From a checkpoint of a small transformer trained on Wikipedia.
Size: width 192, vocabulary 1024.
Architecture: LayerNorm before each block, learned positions, biases, tied embeddings.
Training: a variant of SOAP for these matrices, 234M tokens.
Each number is 200 + 30 x the weight over its row's rms, rounded and kept within 0 to 999. Layers, rows and columns count from 0. The size before them is the row's rms in percent of the matrix's.

# layer 2 MLP up, 768x192, rms 0.35, rows 7-79, columns 144-191
092,197,203,232,239,207,182,189,235,137,212,240,227,187,187,213,196,180,227,175,174,187,210,217,244,190,252,214,231,128,258,223,219,204,149,248,162,214,177,143,204,218,177,199,205,166,213,188,148
093,185,228,259,214,164,226,244,210,176,167,225,209,188,194,195,188,195,180,266,187,206,198,209,208,179,255,186,130,216,236,207,208,158,162,213,229,190,189,191,182,266,108,167,217,187,190,199,229
104,196,228,230,215,170,154,210,155,205,239,216,152,185,211,208,226,187,217,172,200,222,180,207,170,154,155,145,191,161,165,209,212,172,174,216,192,180,217,228,154,177,177,212,200,219,182,154,178
110,225,183,219,175,202,213,211,204,189,235,196,204,186,235,196,179,203,221,201,220,176,242,198,211,193,191,203,177,212,210,202,250,249,203,168,203,242,159,205,207,207,194,259,191,203,207,212,152
096,169,183,264,208,211,214,241,208,277,215,183,179,230,181,192,203,220,188,222,199,217,205,192,137,178,255,197,166,247,211,154,127,208,221,190,256,160,229,235,195,138,158,200,132,131,199,224,206
103,254,180,170,202,242,164,153,221,195,187,197,216,220,236,215,215,169,207,211,217,209,249,220,198,200,187,269,148,197,199,196,203,188,160,187,209,243,264,223,180,195,186,191,188,196,203,190,238
105,210,252,162,179,225,141,183,197,245,187,168,181,249,190,238,167,228,184,203,126,171,241,151,184,206,183,174,213,204,220,172,169,186,217,210,236,235,230,212,200,209,198,235,238,197,201,182,220
098,235,177,163,205,189,243,204,190,121,268,225,263,218,238,236,237,213,212,167,217,160,211,210,209,163,237,200,222,183,259,234,184,226,181,221,226,214,187,159,226,171,223,230,233,199,210,233,167
111,227,200,191,168,219,176,244,188,232,163,186,242,210,253,194,239,148,162,160,200,200,165,231,183,124,218,236,222,224,196,164,194,197,175,210,140,180,254,132,223,222,211,199,252,211,190,235,207
111,184,196,209,181,261,171,214,199,214,192,176,201,210,163,152,203,218,192,182,167,202,219,194,169,212,200,187,208,166,248,224,215,225,190,207,158,198,206,174,241,165,230,247,205,195,124,241,226
104,186,147,192,276,185,222,203,194,192,185,168,189,178,196,185,212,208,220,190,227,214,280,217,193,216,225,242,195,151,171,185,211,175,186,182,233,240,256,181,176,171,217,220,224,133,157,237,202
091,192,191,205,219,190,182,205,271,159,236,235,202,210,207,227,237,220,208,145,247,239,185,234,155,171,193,199,211,205,201,257,197,237,178,244,226,186,209,214,206,227,184,257,213,194,185,168,217
091,196,255,187,223,138,149,203,177,222,167,207,156,192,195,229,206,215,182,185,184,227,186,222,205,160,208,161,274,213,181,146,180,192,135,199,206,164,189,219,208,196,223,203,202,184,244,202,186
094,236,268,160,248,219,222,198,206,162,222,196,187,188,259,173,171,205,156,238,182,190,250,213,264,207,192,250,190,142,167,211,128,188,186,179,221,179,199,232,178,181,215,163,178,205,236,239,217
098,260,209,178,202,222,253,236,175,238,188,202,238,206,212,213,199,170,243,155,207,238,177,205,212,191,226,203,180,173,213,225,213,165,199,194,210,202,160,151,249,244,152,192,184,237,219,182,253
093,171,173,182,258,234,219,247,200,202,170,189,213,216,187,188,222,182,176,177,174,229,252,167,172,162,207,194,255,181,245,207,218,253,155,213,257,168,226,162,177,227,203,223,253,205,189,282,245
098,220,214,186,192,216,192,166,220,171,203,198,254,200,203,203,211,228,221,187,192,276,241,188,230,206,203,190,220,257,202,190,221,237,192,208,162,235,208,204,232,215,177,139,248,206,205,197,214
077,219,223,150,191,146,208,190,164,195,196,230,142,257,185,131,186,240,175,234,143,186,212,248,183,198,192,264,220,177,226,218,221,221,144,208,191,228,337,161,192,231,167,250,210,214,137,175,247
122,242,240,219,238,214,242,184,227,142,171,141,188,211,162,213,180,211,219,227,155,227,246,181,215,161,252,189,177,208,211,230,191,146,188,247,225,191,182,215,182,232,191,178,155,183,164,193,193
098,182,191,195,249,230,211,182,163,232,234,228,205,238,244,158,185,160,185,180,203,192,184,206,180,239,211,177,255,200,197,218,184,212,206,166,209,232,197,172,135,221,184,147,227,208,163,205,120
096,189,227,226,207,227,226,236,190,161,243,192,203,191,176,210,212,203,259,188,212,227,191,225,148,223,212,191,244,184,210,182,212,215,170,205,191,234,211,235,194,174,190,197,144,182,269,196,187
103,147,162,212,157,211,211,191,176,180,222,210,177,190,208,217,157,179,205,182,187,163,213,242,188,191,211,183,217,145,219,162,178,208,226,203,167,184,187,170,156,238,170,210,230,186,186,180,185
116,202,242,209,214,200,215,203,214,188,210,228,227,204,135,210,190,181,235,226,215,219,179,198,164,224,286,170,125,169,198,238,183,154,191,175,206,182,176,240,223,195,183,205,212,199,199,118,209
102,205,216,186,212,178,167,207,203,206,220,227,247,182,309,197,201,164,212,186,210,152,207,152,202,165,193,186,182,191,237,221,215,225,182,205,233,240,268,209,199,145,189,184,266,191,193,237,213
111,149,236,166,279,197,197,174,325,166,169,241,223,186,222,160,237,218,147,176,174,239,164,189,229,227,178,177,224,156,231,170,202,245,182,170,214,200,165,226,191,205,175,193,188,207,211,213,215
097,187,196,186,222,205,205,221,211,127,205,201,168,215,151,203,217,199,170,191,189,196,181,225,240,136,226,199,176,111,158,121,227,193,181,186,157,232,219,194,229,169,198,201,248,196,224,291,145
120,227,233,224,173,192,199,206,190,172,196,185,179,170,181,228,214,212,235,167,189,239,249,219,197,193,163,245,253,195,143,195,241,237,196,225,171,202,158,192,276,232,245,244,200,204,199,200,157
104,204,198,198,206,126,229,201,235,217,183,209,198,202,264,154,235,227,160,179,244,200,232,183,209,172,138,177,209,172,227,179,223,193,236,227,202,226,269,205,218,206,125,184,187,212,195,202,213
105,195,169,238,212,211,225,212,216,182,171,207,247,181,223,207,201,222,182,193,282,226,213,183,229,214,200,228,222,205,233,189,168,219,218,199,215,232,150,195,116,165,187,126,238,228,231,206,157
105,221,240,256,195,201,205,196,214,194,227,217,194,208,214,217,173,236,196,197,176,191,212,219,188,156,149,182,189,174,205,223,129,235,202,197,169,163,231,229,238,203,164,180,192,200,193,202,153
091,260,175,131,167,218,236,178,169,205,198,148,184,173,188,235,233,227,188,171,184,272,221,152,265,204,186,229,251,201,236,208,215,174,202,220,154,249,286,205,166,229,154,164,185,190,174,220,147
112,177,210,153,166,165,202,176,218,126,182,265,227,229,232,181,267,200,210,168,204,270,188,229,225,238,229,219,218,173,235,167,168,204,235,197,165,150,211,208,215,199,187,148,246,187,197,195,246
115,181,174,197,211,195,195,187,181,230,162,249,221,191,189,170,215,157,233,195,192,193,210,242,172,225,239,246,181,179,203,205,191,173,173,226,268,110,171,213,177,199,169,232,253,144,231,190,160
103,181,181,149,198,200,146,161,230,194,194,196,238,158,217,179,186,246,227,182,193,179,221,200,148,207,202,181,196,159,255,224,209,181,219,196,228,202,133,206,217,178,122,211,220,183,170,197,252
096,202,209,183,222,171,186,125,171,191,228,197,203,233,187,158,208,206,208,246,232,209,200,180,254,241,212,224,228,217,217,207,169,172,238,200,206,176,194,222,194,189,216,205,202,175,249,213,222
109,235,205,217,171,176,178,190,212,196,195,165,198,183,215,211,178,182,172,197,216,201,181,216,233,199,212,253,191,225,190,170,252,179,170,222,198,199,188,187,208,212,210,165,174,123,282,207,220
097,221,150,156,172,150,191,238,207,206,193,183,207,280,222,205,229,243,175,191,186,174,200,260,175,182,187,201,253,159,233,218,225,211,255,171,210,186,225,174,215,182,208,212,253,174,163,227,251
100,178,209,218,207,200,189,165,193,161,195,192,234,195,181,240,188,207,190,197,204,216,208,227,222,170,177,149,202,229,226,249,164,212,157,202,189,205,216,176,243,222,160,220,210,148,202,239,212
096,211,208,154,226,234,156,183,203,186,175,201,282,192,149,203,180,206,179,199,225,227,217,166,220,225,202,196,159,189,158,203,229,211,199,273,253,194,130,183,182,221,191,184,191,177,240,140,238
110,232,187,159,183,214,148,181,211,156,196,206,204,205,203,209,235,214,193,172,191,226,187,212,181,201,169,227,144,236,179,229,234,216,186,163,186,218,150,200,203,208,195,170,190,202,192,176,204
094,126,239,207,187,229,217,159,234,200,188,165,210,181,191,209,176,249,170,168,206,163,234,213,217,234,201,189,257,220,174,208,204,221,222,223,211,199,252,220,210,225,217,213,245,219,185,289,227
090,177,229,257,202,231,140,161,214,229,175,184,211,137,238,181,175,206,232,224,165,184,193,197,191,199,111,179,254,210,185,228,164,218,191,195,175,147,184,216,198,159,181,199,202,221,193,163,193
093,226,179,246,210,239,174,173,182,168,130,182,231,199,240,192,209,161,214,209,222,185,241,185,147,249,219,206,225,187,188,207,147,252,225,210,206,213,212,180,184,223,227,221,188,200,284,164,178
105,184,181,210,219,247,234,195,193,122,275,273,208,160,215,160,204,227,165,234,204,235,217,213,147,170,207,220,238,194,205,186,181,191,160,244,203,166,203,169,236,200,165,196,210,159,267,255,229
118,143,217,186,218,203,184,262,169,192,175,225,197,233,239,166,218,171,186,187,159,196,179,216,150,203,149,171,186,167,236,182,197,218,177,163,200,219,220,197,228,202,189,182,161,208,185,237,257
096,223,184,199,194,163,218,255,223,177,162,185,182,204,195,210,244,254,225,199,179,212,201,233,174,183,144,246,153,185,184,221,180,125,207,201,208,195,182,234,235,265,144,227,168,237,199,178,231
110,158,208,178,234,179,175,217,216,198,209,182,250,204,256,166,176,216,201,225,180,193,254,193,147,237,159,187,243,184,208,158,248,245,207,196,200,258,182,176,163,180,179,156,200,198,194,195,214
111,191,190,236,236,204,211,244,184,203,219,147,226,171,202,254,200,200,167,232,159,252,183,224,210,198,227,158,234,180,208,194,138,164,180,174,194,223,157,188,231,195,226,217,218,205,174,226,230
112,201,172,144,245,157,224,165,196,152,114,182,229,179,195,208,208,178,229,219,157,170,152,223,146,291,221,204,269,208,246,240,156,208,185,201,238,161,224,198,188,143,228,214,190,157,218,215,215
097,215,215,233,188,177,227,202,231,178,165,182,212,237,226,226,152,221,233,189,201,178,175,210,188,129,194,236,227,240,250,183,202,182,212,171,227,198,208,239,164,148,187,195,171,151,174,183,188
108,216,210,177,241,169,166,201,156,175,192,232,204,184,171,126,219,216,217,181,162,202,242,235,135,192,221,195,239,210,172,193,220,201,204,151,219,243,169,197,228,236,185,243,210,176,148,189,156
101,170,253,215,148,154,193,224,214,153,223,231,183,218,176,153,239,196,189,170,204,159,175,190,203,218,194,177,201,190,209,161,202,152,215,197,154,181,175,250,242,208,181,202,204,156,214,190,275
102,182,230,228,187,186,191,169,243,226,198,155,230,171,213,202,214,131,166,204,232,236,227,200,209,189,203,216,199,176,205,234,179,213,175,239,174,163,200,194,175,186,222,138,202,235,201,169,177
088,220,236,213,249,237,213,147,142,252,222,244,231,199,198,197,226,230,187,192,211,248,227,165,165,229,157,165,178,203,217,220,184,189,172,185,238,205,179,214,237,216,190,229,183,205,218,213,198
088,170,205,210,131,183,192,214,137,245,172,210,243,218,200,193,232,203,138,175,131,172,145,203,177,244,192,173,236,231,233,188,206,204,197,131,204,212,198,161,196,232,171,225,242,202,166,199,182
097,168,189,181,206,239,167,171,213,205,235,217,178,192,181,222,211,243,223,151,207,147,234,198,184,248,241,206,249,191,239,173,217,170,167,236,180,213,221,106,207,174,207,146,272,185,190,213,142
093,213,226,243,207,191,211,169,198,176,143,236,202,213,239,219,241,211,240,208,166,254,219,222,210,236,197,219,174,236,219,156,227,191,214,172,187,153,199,199,144,199,167,212,198,150,178,153,252
106,196,160,219,202,224,176,156,230,136,237,197,181,171,200,175,244,203,222,209,189,180,186,188,177,194,195,201,218,154,267,218,187,202,184,250,224,166,211,170,204,155,222,236,121,129,196,170,237
104,208,192,164,182,174,218,209,210,201,204,177,207,200,158,236,211,191,217,209,181,243,240,221,206,152,186,210,234,141,167,181,222,234,177,226,214,206,200,185,238,159,179,217,221,191,217,216,191
101,224,201,159,200,234,170,211,210,161,189,181,193,203,235,187,178,216,217,159,165,160,211,189,190,175,197,221,199,225,193,192,175,214,170,207,218,197,238,198,251,184,210,285,210,171,274,182,220
108,235,135,197,190,247,173,238,236,195,176,180,214,230,209,198,201,195,181,198,208,205,239,199,163,210,141,199,186,257,199,185,182,177,196,181,178,159,222,109,192,209,198,237,186,233,194,232,269
101,220,220,212,149,175,240,186,188,227,245,179,125,213,176,191,282,218,280,171,193,208,217,187,196,176,196,198,237,173,187,232,223,181,250,215,180,191,190,250,271,186,170,201,137,180,221,233,191
099,170,162,202,186,191,232,161,222,180,151,215,220,195,189,225,182,178,191,205,203,209,219,228,216,172,229,176,176,204,191,134,215,216,171,255,185,176,203,150,224,178,155,180,213,229,251,175,241
122,170,206,234,223,220,181,204,221,234,186,253,252,177,248,249,235,183,175,180,145,155,220,214,148,253,159,162,203,201,213,161,210,190,198,215,215,201,200,133,203,166,218,180,212,217,173,195,187
094,145,226,178,221,192,192,206,196,170,223,192,202,197,237,146,237,195,155,188,188,204,193,201,200,232,178,228,201,200,205,186,184,208,179,210,192,164,164,208,180,184,222,189,200,151,219,206,154
097,169,224,194,158,203,154,204,192,196,186,245,175,242,169,232,243,196,119,172,238,236,264,242,198,193,200,166,171,165,261,142,213,172,221,208,128,195,191,216,156,206,185,209,188,200,284,174,166
094,252,206,291,210,160,221,195,208,188,224,218,170,172,201,208,234,177,213,244,220,169,203,206,172,198,197,133,174,238,225,193,273,229,179,174,231,210,207,173,182,192,190,180,210,230,158,203,179
105,150,246,220,196,212,215,218,170,227,247,204,230,181,179,222,173,189,184,176,171,228,208,226,214,138,207,182,251,202,248,216,189,241,209,226,174,209,219,188,229,191,195,236,205,203,216,208,179
093,194,197,204,207,203,185,229,174,185,193,220,171,169,239,194,248,193,151,217,223,197,172,189,230,181,218,249,199,179,213,131,153,181,226,205,267,175,205,207,172,168,221,205,201,156,205,208,235
103,121,259,232,188,167,175,219,262,202,244,195,256,206,229,242,196,143,200,229,178,210,219,211,227,203,216,192,191,168,226,208,172,214,212,241,234,203,170,174,172,164,211,190,164,184,191,192,145
105,267,211,210,212,224,147,162,164,175,213,250,205,227,211,246,185,179,221,191,204,199,282,181,262,224,241,219,214,187,151,192,177,212,137,179,210,198,207,213,214,235,230,243,242,187,169,227,158
096,199,195,232,186,214,220,185,190,186,250,202,190,171,221,188,196,277,236,185,159,187,165,204,202,210,210,213,153,209,206,223,188,172,212,242,203,163,173,180,206,226,255,191,135,229,170,181,148
095,248,175,244,172,194,161,183,210,272,212,148,234,159,149,198,213,215,222,184,250,224,183,205,151,217,202,238,236,189,237,109,173,203,213,221,154,219,202,171,224,185,190,216,182,104,164,248,176
# layer 2 MLP down (transposed), 768x192, rms 0.324, rows 7-78, columns 144-191
101,185,219,207,192,244,183,171,249,224,202,244,152,209,251,235,223,147,198,238,192,271,218,186,172,230,225,227,203,167,212,208,273,198,231,181,171,224,191,174,189,188,167,156,174,210,208,261,172
103,165,178,242,234,183,200,174,186,222,176,128,214,239,194,167,215,203,184,207,233,263,204,159,238,147,201,259,142,217,272,197,189,204,223,160,204,194,216,224,192,193,228,224,239,200,187,193,165
110,224,206,254,210,209,173,205,228,202,208,217,184,203,194,184,207,227,205,196,199,221,209,171,179,155,192,179,252,174,222,216,226,172,221,221,197,223,219,173,190,146,177,217,240,186,185,151,177
109,205,159,195,162,180,195,147,218,150,158,186,189,163,189,169,170,224,167,208,159,194,216,160,164,207,166,172,201,182,200,182,230,168,159,179,188,239,180,152,188,192,218,166,186,197,248,168,226
096,274,174,147,254,194,209,202,200,203,225,223,155,223,211,213,182,156,160,215,214,170,198,209,266,192,241,189,203,206,174,151,211,218,203,233,163,175,170,159,210,207,179,267,168,215,179,240,199
113,237,209,166,205,236,189,189,221,268,188,139,227,230,224,218,275,193,191,193,186,202,194,232,194,218,203,259,198,201,190,240,213,259,151,217,226,212,239,236,187,220,232,192,175,225,196,211,243
107,192,162,191,226,228,210,189,221,216,171,245,225,190,187,241,185,216,198,193,201,186,205,213,175,213,179,194,232,265,203,186,163,209,173,189,260,168,198,214,193,239,213,163,137,183,231,215,204
088,262,198,201,255,183,157,193,203,254,206,184,192,202,224,261,173,133,198,187,173,236,261,206,170,214,187,190,214,186,233,209,197,255,235,196,251,178,262,190,194,155,175,202,195,215,237,210,191
109,184,197,192,176,168,214,174,222,179,206,152,194,214,201,197,176,186,152,163,155,165,205,252,207,195,262,195,180,242,218,184,174,176,190,145,195,155,222,198,188,204,200,205,216,225,189,124,197
102,228,202,216,199,207,180,240,198,177,193,201,214,231,190,173,131,202,217,235,198,219,147,203,236,206,193,247,187,180,185,246,172,212,234,225,214,174,216,167,183,179,227,164,246,180,169,189,228
099,164,210,187,176,235,222,190,208,204,248,160,177,183,190,238,205,252,189,203,210,232,229,230,159,154,186,192,198,171,195,191,202,164,202,234,192,149,220,186,211,173,208,227,164,232,220,168,202
124,188,208,167,184,202,137,212,233,174,203,186,160,184,257,194,289,158,200,209,248,191,216,221,160,207,142,207,236,142,172,218,145,181,225,208,218,189,182,168,182,196,219,252,215,210,181,190,207
096,198,243,219,220,187,209,202,208,241,175,202,290,220,206,203,243,188,166,213,205,181,185,155,220,198,214,168,220,136,197,192,200,179,172,186,197,233,159,157,205,189,242,202,246,196,228,239,206
095,178,199,180,141,246,161,194,201,157,234,194,179,230,227,227,206,253,177,183,204,275,264,161,176,194,143,243,177,177,184,158,216,211,216,216,199,215,190,202,201,213,186,280,242,209,220,219,230
094,123,131,174,182,208,194,209,191,166,211,213,221,243,195,168,214,243,221,185,241,176,219,192,188,160,253,210,213,201,144,181,156,203,234,201,214,189,236,227,203,178,195,202,193,218,187,173,228
089,220,176,170,192,200,207,239,171,198,234,184,189,216,133,181,202,231,161,201,228,219,233,144,162,186,220,260,151,172,193,194,268,190,177,211,163,245,225,251,173,178,218,194,235,203,191,229,235
089,211,188,200,149,192,206,194,200,194,166,207,166,225,188,207,150,210,224,241,188,147,159,222,211,242,219,226,200,154,245,242,193,172,237,188,241,221,156,156,248,161,178,233,223,212,210,209,224
087,183,270,160,231,177,206,212,169,182,222,214,179,205,208,185,169,214,316,201,176,229,173,158,181,217,192,230,200,175,188,201,224,232,179,221,177,248,220,224,158,183,187,215,179,252,228,195,246
105,241,165,173,251,130,195,209,231,234,199,180,177,192,248,135,176,154,186,231,179,197,242,195,212,189,205,175,221,176,156,162,248,168,180,211,179,180,183,248,168,248,191,189,202,213,143,239,225
100,219,173,203,197,217,125,139,204,225,260,199,221,232,181,178,215,216,179,206,214,191,227,156,152,199,228,248,218,189,194,235,192,190,221,267,185,210,204,210,154,160,175,154,211,199,181,159,229
091,287,260,216,196,250,171,232,200,187,218,220,214,175,232,203,212,248,245,192,187,196,213,201,175,152,207,218,208,193,203,140,224,212,187,197,177,215,207,171,178,173,229,255,223,217,179,217,215
099,196,232,159,242,239,186,201,179,159,233,214,165,165,226,204,170,224,197,161,149,212,198,234,193,181,253,219,143,208,288,243,180,230,211,174,210,187,208,178,262,192,224,160,200,199,221,154,204
120,256,210,255,225,218,226,184,173,189,242,190,244,205,151,238,209,219,163,157,165,288,172,181,245,220,206,220,154,213,248,214,202,157,195,194,199,199,197,182,228,251,228,192,186,240,196,168,170
115,157,165,251,249,183,177,154,208,202,170,159,195,134,184,187,183,216,196,203,239,179,227,179,155,181,204,212,159,189,228,177,159,237,154,210,164,195,208,233,191,152,238,146,208,213,179,229,265
124,168,190,186,244,188,233,210,223,177,195,163,240,185,190,180,175,175,180,181,217,174,221,211,242,231,197,215,251,174,193,214,167,206,237,194,227,207,188,173,184,256,168,148,238,208,155,170,214
090,192,239,158,220,169,240,224,176,181,168,140,256,257,160,202,185,196,180,227,192,222,172,173,187,166,222,192,176,178,247,216,205,218,161,177,137,123,163,189,261,167,248,216,198,195,166,190,187
089,184,203,195,269,234,197,116,163,208,206,180,231,203,213,194,178,250,180,201,180,168,219,212,245,202,228,217,180,126,251,176,157,180,224,172,191,185,207,196,165,205,179,146,195,241,209,201,201
104,238,214,211,190,159,185,151,222,232,158,199,161,247,236,169,143,156,231,195,235,218,226,160,188,198,211,193,170,216,141,179,202,158,230,189,212,223,196,216,177,198,258,166,216,251,220,156,216
102,204,134,197,186,231,169,197,242,236,206,242,244,184,196,207,273,148,181,239,172,209,210,144,162,254,168,218,201,172,149,200,175,203,211,187,196,190,189,212,254,168,233,167,213,230,218,178,156
098,212,205,173,198,197,186,192,195,251,207,187,223,153,190,145,212,183,184,188,179,184,212,218,227,187,187,190,200,188,202,201,211,181,203,157,182,225,263,264,204,205,206,108,181,208,227,272,178
085,198,196,203,183,230,194,243,191,236,232,208,184,209,199,227,221,176,247,204,195,237,207,221,210,200,236,182,227,231,178,226,203,251,187,222,228,163,204,243,176,158,182,212,191,182,193,185,199
103,210,201,177,208,182,200,179,203,189,193,163,185,224,229,254,186,248,170,208,230,197,195,227,257,171,240,206,138,175,206,157,187,200,224,187,161,208,245,225,158,207,177,171,219,200,203,188,210
095,264,224,239,214,210,183,207,243,206,190,217,273,169,217,197,159,253,179,240,215,184,244,239,239,199,204,196,190,250,219,149,166,160,199,169,199,152,207,218,191,147,190,198,212,233,177,198,195
099,221,219,171,180,173,185,216,137,214,217,195,213,242,235,221,155,175,180,259,180,163,200,189,201,244,227,222,205,203,178,219,239,199,184,211,260,183,211,199,154,190,187,207,250,250,236,204,201
105,215,205,218,206,147,232,234,196,159,188,213,178,186,181,209,214,176,219,253,210,203,237,278,176,239,191,171,171,211,226,208,224,214,224,170,214,230,253,237,195,165,151,165,206,260,236,235,220
101,209,159,191,151,140,212,156,173,184,198,242,203,216,227,192,172,202,212,192,212,205,179,147,160,242,200,231,171,190,136,231,204,244,203,180,175,167,190,167,213,182,187,227,263,177,242,217,250
095,184,234,267,237,270,226,214,150,182,218,241,251,205,198,232,199,215,219,178,230,249,203,179,264,218,246,176,171,158,191,164,236,178,180,188,145,192,234,234,178,227,218,170,228,206,185,195,187
092,185,212,216,151,228,265,198,232,199,212,194,181,149,207,205,139,172,216,220,213,158,239,174,234,216,187,194,184,195,234,213,210,208,237,194,215,207,136,203,221,223,240,147,217,204,189,246,185
103,215,174,198,171,214,200,189,154,225,206,181,249,188,185,179,218,178,135,186,175,209,160,187,181,180,217,264,242,186,192,161,214,215,202,222,177,183,151,244,213,220,184,189,224,201,210,181,202
102,189,199,217,213,192,185,193,148,199,201,196,184,178,241,192,219,188,165,228,132,226,201,165,185,163,195,193,205,221,125,194,253,219,211,190,174,154,186,235,142,231,221,220,152,164,173,232,203
105,229,199,173,194,189,220,198,197,218,240,202,189,163,229,248,254,256,206,220,109,188,226,248,153,202,232,138,221,197,161,241,248,190,176,186,160,237,210,157,156,208,205,239,197,202,238,230,212
101,204,185,163,178,222,212,237,223,195,234,217,168,212,210,233,171,174,214,183,147,152,236,233,209,171,189,173,193,188,211,164,219,174,200,215,290,188,206,192,179,184,223,220,183,220,218,206,152
097,197,154,177,202,236,201,177,184,214,155,198,267,215,257,166,173,162,240,201,191,145,198,161,234,161,201,208,173,241,168,194,170,199,178,215,184,167,213,236,201,225,188,212,198,193,206,185,255
092,210,234,184,229,194,207,189,164,218,225,231,202,179,258,240,196,174,165,218,256,202,169,143,185,243,241,190,176,200,226,245,233,201,189,174,169,142,192,173,176,233,234,190,174,170,165,162,171
114,208,259,202,199,252,190,255,198,221,152,217,230,219,175,189,174,240,185,194,146,273,154,171,193,204,161,216,167,210,197,209,192,169,245,193,257,205,167,199,203,209,227,161,200,208,166,176,217
108,239,167,207,212,153,184,241,200,185,184,177,234,171,195,190,161,201,238,209,287,247,178,215,244,162,196,223,224,225,149,304,227,196,230,198,168,194,230,282,213,140,163,188,172,206,203,182,192
109,198,205,155,222,199,151,196,276,239,171,166,214,203,125,156,217,223,256,218,189,174,238,257,213,254,158,180,225,190,181,195,263,236,192,193,272,181,176,189,214,216,200,169,258,216,213,141,222
104,204,199,194,171,178,159,189,186,214,130,244,200,189,178,182,204,188,243,221,188,250,163,188,152,176,225,244,188,200,243,233,260,167,193,193,220,195,204,157,171,211,214,196,182,166,271,166,212
105,214,249,150,194,211,176,225,199,238,220,222,227,239,199,242,189,212,174,219,218,183,171,233,181,192,194,202,180,172,188,179,189,246,198,235,201,191,192,222,252,248,166,217,239,199,210,221,165
098,187,207,212,222,140,163,234,231,196,168,204,204,181,228,189,185,198,270,155,236,186,177,150,224,196,184,173,235,204,169,179,191,260,253,198,203,131,201,181,220,226,189,206,209,241,214,168,179
113,208,200,189,189,212,223,184,165,232,198,214,204,236,208,216,252,211,245,210,210,196,155,202,199,210,223,205,223,211,197,200,198,205,219,188,185,223,188,209,245,185,163,229,175,182,170,150,156
110,203,260,206,203,151,182,241,223,209,142,211,212,174,199,193,178,214,206,220,244,199,156,137,182,209,183,209,261,185,171,229,223,161,223,187,172,181,173,206,191,226,215,219,221,159,166,207,217
109,207,184,261,211,193,194,142,193,204,260,232,217,209,214,168,203,235,251,241,174,140,244,246,251,188,201,207,205,189,133,217,204,199,199,201,149,239,214,159,253,210,165,187,175,139,186,154,179
097,219,173,186,204,209,187,199,189,212,172,208,206,239,272,158,181,228,136,159,186,184,145,227,224,166,226,188,182,178,185,258,209,235,230,134,197,136,188,255,204,219,216,202,232,225,235,208,198
091,239,240,245,238,233,210,191,195,189,168,205,206,231,135,248,195,229,154,187,198,210,170,159,224,217,200,246,166,177,205,200,169,164,160,204,175,206,262,250,202,213,221,229,180,173,216,228,178
097,204,203,177,229,181,198,215,195,224,237,210,189,220,189,173,193,228,177,174,154,219,222,193,204,275,197,187,178,221,249,218,228,174,164,213,208,187,177,142,178,218,222,163,199,179,208,155,178
098,227,218,185,232,163,231,199,186,203,156,248,183,192,253,197,213,214,208,159,239,273,175,161,193,170,189,217,214,169,193,233,196,247,214,185,236,159,182,181,252,209,203,226,170,231,196,218,190
104,222,192,227,202,208,161,153,226,157,221,196,175,183,198,158,177,253,197,206,166,213,192,195,209,197,227,195,189,215,228,187,222,167,179,187,236,176,157,227,185,224,204,230,159,161,190,209,231
106,171,184,201,216,219,210,185,196,190,292,132,219,148,189,191,207,202,209,210,236,190,226,207,259,145,197,278,180,226,235,153,167,219,227,206,230,218,215,172,239,229,215,206,265,237,161,232,180
110,229,148,194,233,239,222,166,195,191,187,222,199,215,199,165,176,209,180,208,182,175,197,192,209,212,163,192,192,225,249,168,174,239,257,178,253,201,181,192,185,212,208,174,177,174,217,141,212
101,235,214,176,220,165,228,198,225,198,189,210,200,227,132,266,221,197,189,252,202,194,208,210,124,209,187,148,194,209,186,225,183,182,214,222,231,226,153,203,244,203,202,263,252,219,232,175,138
094,220,202,181,199,143,202,211,228,134,254,188,210,188,214,221,196,230,163,192,161,225,184,185,220,215,183,202,173,183,191,142,232,202,208,233,138,192,192,147,161,191,169,211,225,213,194,230,209
097,191,152,203,193,219,235,224,233,244,226,260,203,239,217,229,244,184,213,250,192,190,204,220,233,172,218,267,182,196,254,139,172,195,190,229,184,210,179,220,198,183,164,218,166,253,160,215,206
124,180,209,216,175,195,167,194,229,223,213,233,247,235,252,261,192,217,189,205,169,164,232,216,181,247,178,209,180,167,181,221,202,181,230,180,178,232,199,205,221,182,252,182,156,243,202,185,161
095,255,176,186,163,204,220,226,209,141,211,241,178,207,235,219,218,180,239,228,169,190,174,166,249,236,176,191,215,225,186,201,237,181,195,206,233,217,172,205,285,228,169,218,192,164,252,227,230
097,176,183,229,196,224,132,217,212,241,191,217,205,265,194,216,256,203,132,215,251,243,241,149,191,240,176,191,232,215,222,218,223,184,244,173,175,202,160,192,227,170,195,210,179,248,190,190,177
090,192,176,233,194,184,187,155,181,204,206,161,262,196,245,212,251,233,183,204,184,161,209,259,175,171,187,206,219,251,186,206,149,226,198,194,213,229,184,212,201,206,211,180,284,159,208,199,237
110,194,240,218,179,176,170,196,195,242,212,176,206,241,190,224,210,212,148,204,222,251,159,193,204,160,255,253,252,223,184,242,233,210,208,163,179,161,220,213,196,185,218,127,206,251,149,126,168
100,162,191,184,252,217,231,195,196,214,217,264,170,177,198,248,236,215,207,227,160,213,161,166,203,221,220,199,211,216,234,207,175,171,142,174,171,162,167,200,213,156,180,199,206,179,224,214,155
097,210,248,261,254,188,172,229,232,252,192,212,241,149,226,237,175,207,167,166,219,173,179,184,179,128,243,212,216,159,196,160,170,235,227,165,168,184,213,214,200,171,222,177,151,182,198,221,204
096,198,210,201,204,189,224,168,221,219,183,189,226,178,199,165,167,197,268,186,221,187,220,194,216,248,233,229,182,243,200,175,178,182,182,171,264,217,196,167,179,149,184,170,207,221,161,161,167
102,180,208,206,252,224,164,183,184,167,228,210,223,257,165,192,227,176,185,173,190,181,240,221,215,261,199,171,179,252,191,191,178,161,172,225,228,251,133,226,223,197,184,209,240,204,195,279,153